Weights of a small transformer language model.
Size: 9 layers, width 96, 2 heads of 32, MLP 384 tanh GELU.
Architecture: LayerNorm before each block, no biases in attention or MLP, untied embeddings, attention and MLP in parallel.
Training: a variant of SOAP for these matrices, 87M tokens, 5031 steps.
Each number is 128 + 24 x the weight over the matrix's rms, rounded and kept within 0 to 255. Layers, rows and columns count from 0. Numbers have three digits each.

# layer 5 MLP down, 96x384, rms 0.14, rows 0-95, columns 192-255
136103089111080104144122156170075104183131138136181184153143170134098121116101132171178115150097087085123163132121129129091132158058146107133192140197128147110079183171000117090144078174116112
097113129123139137131091131155137123139121143126114135149145121143094136165094111154104089122117116139113130148127139158094151122085113147136167125142123143102097083114120097117151123101137134
126104156151091087140156144116088121134156094130125184069121103142102079156084105109107082116141139136100101132115143141168141114100146136157140107106118112165184115120112133106129105112155121
128119117124106127125141105118099107103117089149132103106080102174082138134117120127162112128135123135155059155139138119089168173139108168150164130138132116154164118145127151099108118151124109
157113169117137111142105141134089132106153151159119182153160114144124134092114090133161165134130203139090127111153130161124101144123127138145065139152128128135140138133148100102146156193168135
115163131110134180159114129112124092125144164122100118106138101135160147138115119145147110120114140130111136151146091149134122083141116175134148115154126086107145134144096132082134139132128136
135102084138106139095072140139083182181076098100128142139149128115103105139104094137137107167148146088142154109111143151156119124144123158095135124119118170113105122087118141116120121113094144
122115126115169143164135118145107161158143159143108150153121107130134130170121117134111155130148080126107136144119105116156148166070126147157148089170160170163127130117125116111121100131122131
151147103118117166139171157127126078106126130113113107146124115170135140137139123116097123130165128132132174110153081115102101099122147129105185117136127170136150141099156159167132130118129127
111128074092155123135125147140111163163088142123148114188117127095129155143130111169103125117090176113150147132129134140161118149146121157128136146144166115162144134104132167138134118117087137
143077124138097086092163131129141145114180140139109132110141125168101152119146158152127146126169135157157169156097131126127120100131182151153115126131139093136114175097140149086114144114141142
145111099177160093124125118136143105140129145120132128093122106135097155115148104070104100158130110126120150141137159149137142175128141137152146108127164158110131096162135091114084135151137120
093135142111117113102067164140119134137069125141098146146130111119108130139115163157171123077129107125144140114137125114103143116145167151115159158135133095174153134120132166127138105130150110
131124111157133152106178148072132167093104144119156121095108141118151146162175112162122111128163141110104106128119104133123123103145117076140106152106136151154153104116108112176091120114129108
140093110130135127151190120124116094114160097084144153102147117141172134141130125110132072128130139147118060138100131130131115134172120109130138149092121081103144157118143118104120109123081121
148126136129089146119152111174128085140118145158106159081144181112101113120139112128169163089169165110107101112162108159165138119100121146126120106127065164134128112143132142191122095092173130
112104155154124097131142155144133119135142100134107125080125135095139151137121112106116137117125143125119168141125121101082136127096121132116135127144136105150157111092129117117163138146140140
146161107086128107150135116166111129143154142103115129138158087160158124111124125143106188112105138160130117139110129120110129125140119098130127128140161087129130095115117155165156090140077144
140141145131166126089151106155161153106100145126130110161123143109098098151151143121152177100122092094106128097120122085107109107100156127108121092122175045139139102126152155134120153110122098
087109121106128076109149108121134128133123104136107129117131130173118120173108143141129099135088135102164144100109118170152103086128136127152066180118125130106131155101137140114128149144137121
084133138145182131125127123133127098148123116117092089116084101077143120154139140164176116147104127128120131154101105153170110138142105111122149185145112136101152161121116166127130121160131138
130121159112116093142127167155125166131156116110139109114126111149177123131104100124097113110116113124120100104121108122134129131100105159138152174122118161088112112131151132153150142124134150
126096133147151192209104106077092203115135153084167051131144141113084140136123124141126137118135049148080133109106137096188131165067117130133127119111142098132139099123136141117132154128086145
103133126136095160096138127103097146124164107086149124114153115191115120121138160094152107143153132147108172119130159122132130146125119156093112136099133135130149104130095097150113146128131152
111083115123104119159109119082125146085131122146179179100116109119143094134103115106158125137182092088135133167152131107105140129168098121162106153124123076145129098110089147129088114145143090
122118168110096107084126103137123121116123126098133160107138150146154118147177101120170147159147122150106123123129118128121099111120121059156089103166132146136108117110156074124157105119115127
113099130105114127143115122123127119123140143172162109185165145119095154113132075182101155148139111138117134125107127124105155132108112128126138155148107146140151102124183111117129157105094160
122170092114108096113135136091132145118131117144106097118134119163143130120142133122087111142180150153117157111131155114147121132143133173107092131154149114140145103148129128144139143106139153
177142136154136167107141113112137115158145145120087068150173117166196145115108144112114118200157141125125143133151098105117130077116102132083120142167143159135105139133153123135193126085151121
120149113149101112116114110130148142146134136162107149154187114154133114159138120138068141094108123119140113132139128146135144117166165132127094139137095123190103067089119119119118122072143132
076164118121105163125136116116164093107096153174159129166155123094142121127124142136103116113126104131111117131117096123107142153081160137131130163176110146094132160111128147075160120128110146
104088130117107133104099142157176146124066133109158155104105114127101128142127146159179115106146136104165140143086127146094112142116139114079090101113183090143120158099103110170143124112085182
118121126105103134103132131098148163138112135086134106114128115143108156138125110119109133155155137126133101148179103140148086127150127171137084121061104135118161141119139150143128119167127109
086106118123138120117091097164156108164107137130151084124099119149141121126133146165117126154075110123104146112085122124146141137095161124093151082079157107132083140134115123116087127178147180
083142176104137157114137124118105126122138135150123143101112147114133133134154125134121098121124180156119089100136124134134103153152153142130119134082118146137100108134138118132141141108144106
114132124105124092144129150128159128112115127122129138162124133137104147140126147122070135108113121151078121100137168128096160091089139100123170126134122129104121152125153146140132161092131119
144138095161131140129098105109128127130134140077125128117107138133129138118135160117146106103116127103162130114135108077144145081113102093131130122121143101130144115102147143129144145143164143
105135147133120129138141095107131174152100150116076141149140134100101056137166106158131123147117143116116130106111121147136177155140152094125135083172101063099150156118142113130113135138151093
105115119123160074135115141151154135148125145120119097070158150128174087110119104119147116116147136141158158113080094146089143114088140132102162150118118179112117142138143126120160162116108128
121128129160115134123158163150096049100136152123106118093106115143112097145126171143134161160122155136137121145136071147135110149123060088163109130095107151145138135135135100152136117142118127
148117119192117132087107153096118140109107160137137158127117121137113130146120091148129136127168102099097129099136156097160103073150142131155081153120145069122159136077121176122125144149126143
119158160144126123152173167124129146128112077148132089138166143192171170117125141107153113138123148130114148122092125119144134172129129131142118122111147118160153139102121126115123140136110171
111107086107116094117143161155119138115086111127110111145135135103142132174151109151131140106142088152121095149117126142137121160096131140144122106121111143166126126116138137121107092123134123
138185140131138138133170122131151092123124157131122143164132125155097114131161115173123138118097143161096134104103117145130144122146137131129124174144179147081138172139158140120094153094139153
133130104136142167119126077138118138171143145134122113146118107152140130105045147125108095138108105121118126151158177112126133128132117128114123109167124096103115135135138074108113119168150146
184105111118127145158135122139140160127140154170157082097158163119131124109113153155153122109142116155147110140136159109147132105128129138150112134155147127120110172113114139138131116125153167
153132127093119130153114161114069137103123140156162151123091106126141134169143153126121146148139121095096115171130110112135164122098115111156140116134104151122160142137136151128136095137156145
113132107127130150124153162123119104120106097143169089115142124116146088113135103107152083104143114127176148101120167132105117167134111129142114124137133083132117087128138112163094128163106156
143090083116144092139183119130111091181194077150101103132119147154111133117096140158165088122128129140097097150159130121114110106093107145144107150139092117157116132145100140118048140110115124
132123136123116124137141117097143125124129115108105136131108139136118138115115134094142092110105135125106096104155144079149097118165121079148128145107142114145098141166166133147136111110132112
143162130155101085124129123144134147122169073116110137121128143139153114151118112159124119096123133133127102147202158114168123107144148141117091112090157132124138108116134146131160116101107160
137154112169145120148162147128172122115094125127100098124100077141150123130171127119144175102087134091194156105146129137104147129135112131120132154128136102129142149109139120138121121118126133
149148170097147110176124136118147075144134139097169085121118103104093138144130129112111127119141098133130117136127104087169144174136150091149135128122147135100099106100161154145110165138115125
152078110143158137130113110156123138138130117135134092100164096141153158114073128120136099143110117092143162173090140112116125123101147158140108138179153174119125096138099145117122145103147167
104085108123150135130158099115115202116170151113121113135114154145145132120162155113109065128132136127158092102113145097123174143090099131103128144095122098145146109142104148106156136139130118
120125110158120105167129123117160179113127112115143136064098153137113162134087143119137091144094140148113167175147132140162130153148155143137127122102127120085102120148162152103127141145091136
144114124095096113120130084132150118114105095154116089151103130163142131126121162092122101139108167152128192133112117130140115157100137111149112157116174109143123162155114089133140091155114137
155149140123133115135174126166123094155118123123134127112138129109119104140091128131123136136130086122125142137142113130142098131124121115133090114130170101129128119176135162098158152095118084
133082133131090124116125097156144156149124142099117108142069151138179128115152127108139139125151116110108119152086129139129119159126105121123118129137153072186160118113152180132180108140122113
101131106103122145127119145136196148100110162152117141180130130141141131115108140114157089121157152139165141102136149115155119132061139137114140099158123094137094070151131157118122147167173111
102097111114122108122168141107123156115113108140110107110134146089149139096161136124120092097142107144113158124083139137158084091136110120129132144131123146127084135125139116137129117165108146
164128167141134134121173125161121133086102100088139141113137127138134166171150131094112137128112145113153139129088111122142063124106147151107143115113098149132137144124145140141128107118138104
115111150174154136133157121122165148139159134114126174153102145089136179120118152117154084122120139123102146146142102130127159161132139138123116165142117144131079172152152149142110117121136197
146156105078147142151124111118092075103176149135111105132092131112128098101131160149089130110125129152107133163106151131150124130127101147140086141146121154111136080102135096134068135170173122
135110150165148128144133144119145066138166147138128161126159137116144141117137104140141139141158101115096153106110154108142137077132145148132132117134094107133173123134140124124085121141089104
081166132128116160146206080090135117107123191129123129161178132120097099064171102123051139137163085102121099146133068109129138142115127099135121131157101081115132107163151132125096122124110166
105126131120141144095154143145148136111106133153160132118090110123128164134111143121141114107122170109140114064142087135161097130107092154133146139146153164148096123134119151126141153164128119
120078136098116105127163138127121171111144147146081110141174123112119162170130130185179126144133111187152094150129133119097129106185108147116135128145131096141132120125155112135136102128111110
146129128089126135139140132113128140142187129150108061133127073099147115098144123139106118133131119121065102130079142128116135152141142123116140131171097054105113125153170116113122141170147122
123158071128133111079119101093145123093146132154129118133121122137122124151141185126133158130084150120183093123132117154115126111087129098092121148121113137081150136131128105157126148112123113
141101196140099116116152122134127150122107086145164157124083127164104125152106077128114112138132120161154120120162138136142111116156138124095112097120154106104122120148128117135146099119074170
151113126128107124137107132124122166109091113152107113130151107123153116115124155136143152135121079094168126132122159174148136118140137112154129125146093108111152092103144150080120151133136141
127120136145155123079140100124148094121118154144089131126124175129103120141110134160112132136137102153166152150141127146120112155135098152138112134147155152125101169144131158156118139132131103
097125124113137109082116131056118092135194148091120072130113138171129096131125111106098081106106147162185139096085094105106133103108117133140080135135138131127118129136127133159104109123164145
110126153160115153103169104099108110132155152148140109112081167108127167139089126109100157128137133124116127172134088117182145168158122122166137159118163141122169106157090156161173163147162117
105115112133114133087180150121172173127111117114084115145094114154121134148160151150123158131105113113143142125107099142105111163141150122121118135120105186147118165102125110193112122122104120
132128165121126178112133121100139149088116114102151122142140109124114115104148120140102124069110153104164099082164149126087138101104164088118150126106132158111116149106140105140080097110120102
119154121154148139122105106119117106110134161158111104093133108096123132122089085092177133148165127101119129125126137140109146130121170108125110140140078144125150146132149131088093146161148142
138137135066104132094125103133147142121120144106119135119125183114143124135149119125156115134129142145086145115123146157172085122110105120168068087131121119168101110155148149087130153138117140
143114127114123097151163128137103117111135128132103186134146136162148158147117118148126153141163092096125137088153103141159168191146121134108135135166133131121102122185097099128126173137115150
127126127120153133136130100098149082141114152132131130108102129130107174101112120127131137137137129149168103114114174127102127104114142134153121121136159142105108129141081154143104144117143114
121084139139127134184109098134148143132082148115160189152179161105140126102160089134130132110141100129102115125151147095076162148161119079125132125133194107165123099121171125168164103117109129
120120157087107122087114123066107149137155104147109166122162090103116109124106121139100186053111138118110082131150101160113066138118143140126139126098124161136090096131152108149176086104117146
135162122173155160116133136129134088133114140095140141106112118115150148149141129124079123093121138168115123117142178128110096129118153115151121150156147122125128111125110114141092182102139182
147154123109135148149144095133121123097092134132138150097118124147130134107151116094096123119176151116169156115138147118086152129115115118089158138111125147110118115139121169127103115133129139
146143163125099122133159103143137175109130111135128112135134121143119085107151132127133145110132116120191139109128154093127095106112131141117103091146114083143127156190124166154114167126146109
138124124150168157164075119174109095123169128128151125162170141118136134144088111127139120139108128128155144113118160144130129135141123123132142122139150157155167159113132155169143164134099106
103128136103119124119107157134147125132163170110157142152127125119119079128112083110100145119147161167093126153148124148162153203128166148130111125109147129104143150155137139184133136128139169
163101150117126097168107127120107167181110129116152131152166108126140158133108104143061137139117120133078110136110102121100111117137128145104119159154131141132171160121156130109108133125133159
122139110140143121149124133162095150109120126128105137120131107152180112100124105112121129168095119116119097104139152127116139136125135119157149144128111128139123144153096128125109096120128114
170133103101135127123100133126088078126122109129128173146176137096114123128078110137153114106158130079097144141168072129105133157094121141159150098161103110184144118175124139134156081128138115
158165121107179130133116083142135118112094109127160101114124136120140106194181130145119156146143122129081124122132150139152066189120116139127139155109126148187148080107146102145177168135089123
118151137105140157091098167112127109121118148110098101120140156148131138181147090138153142126153120161124137164132130200113127168138110162097141126111132134130114111099113072168119148124097098
160159150131121136125160094141130090117117116168162084143158099169151121128108120111084129128137100130120150175112138104141146092129111085135086142098111104073123090119186109120070117121094137
159098096080171104136158145145125120122119105112111140125128086092133138131164126112135120128108144108114118138134108137161154150136116124148140110123135149132162151093172129148088142180135118
161093164140119130111092136110155107146115180117142180118129098117153111122120138126107108097144117106178107126141106155113121184109108130131143097107135126167133160148134087117114180149145079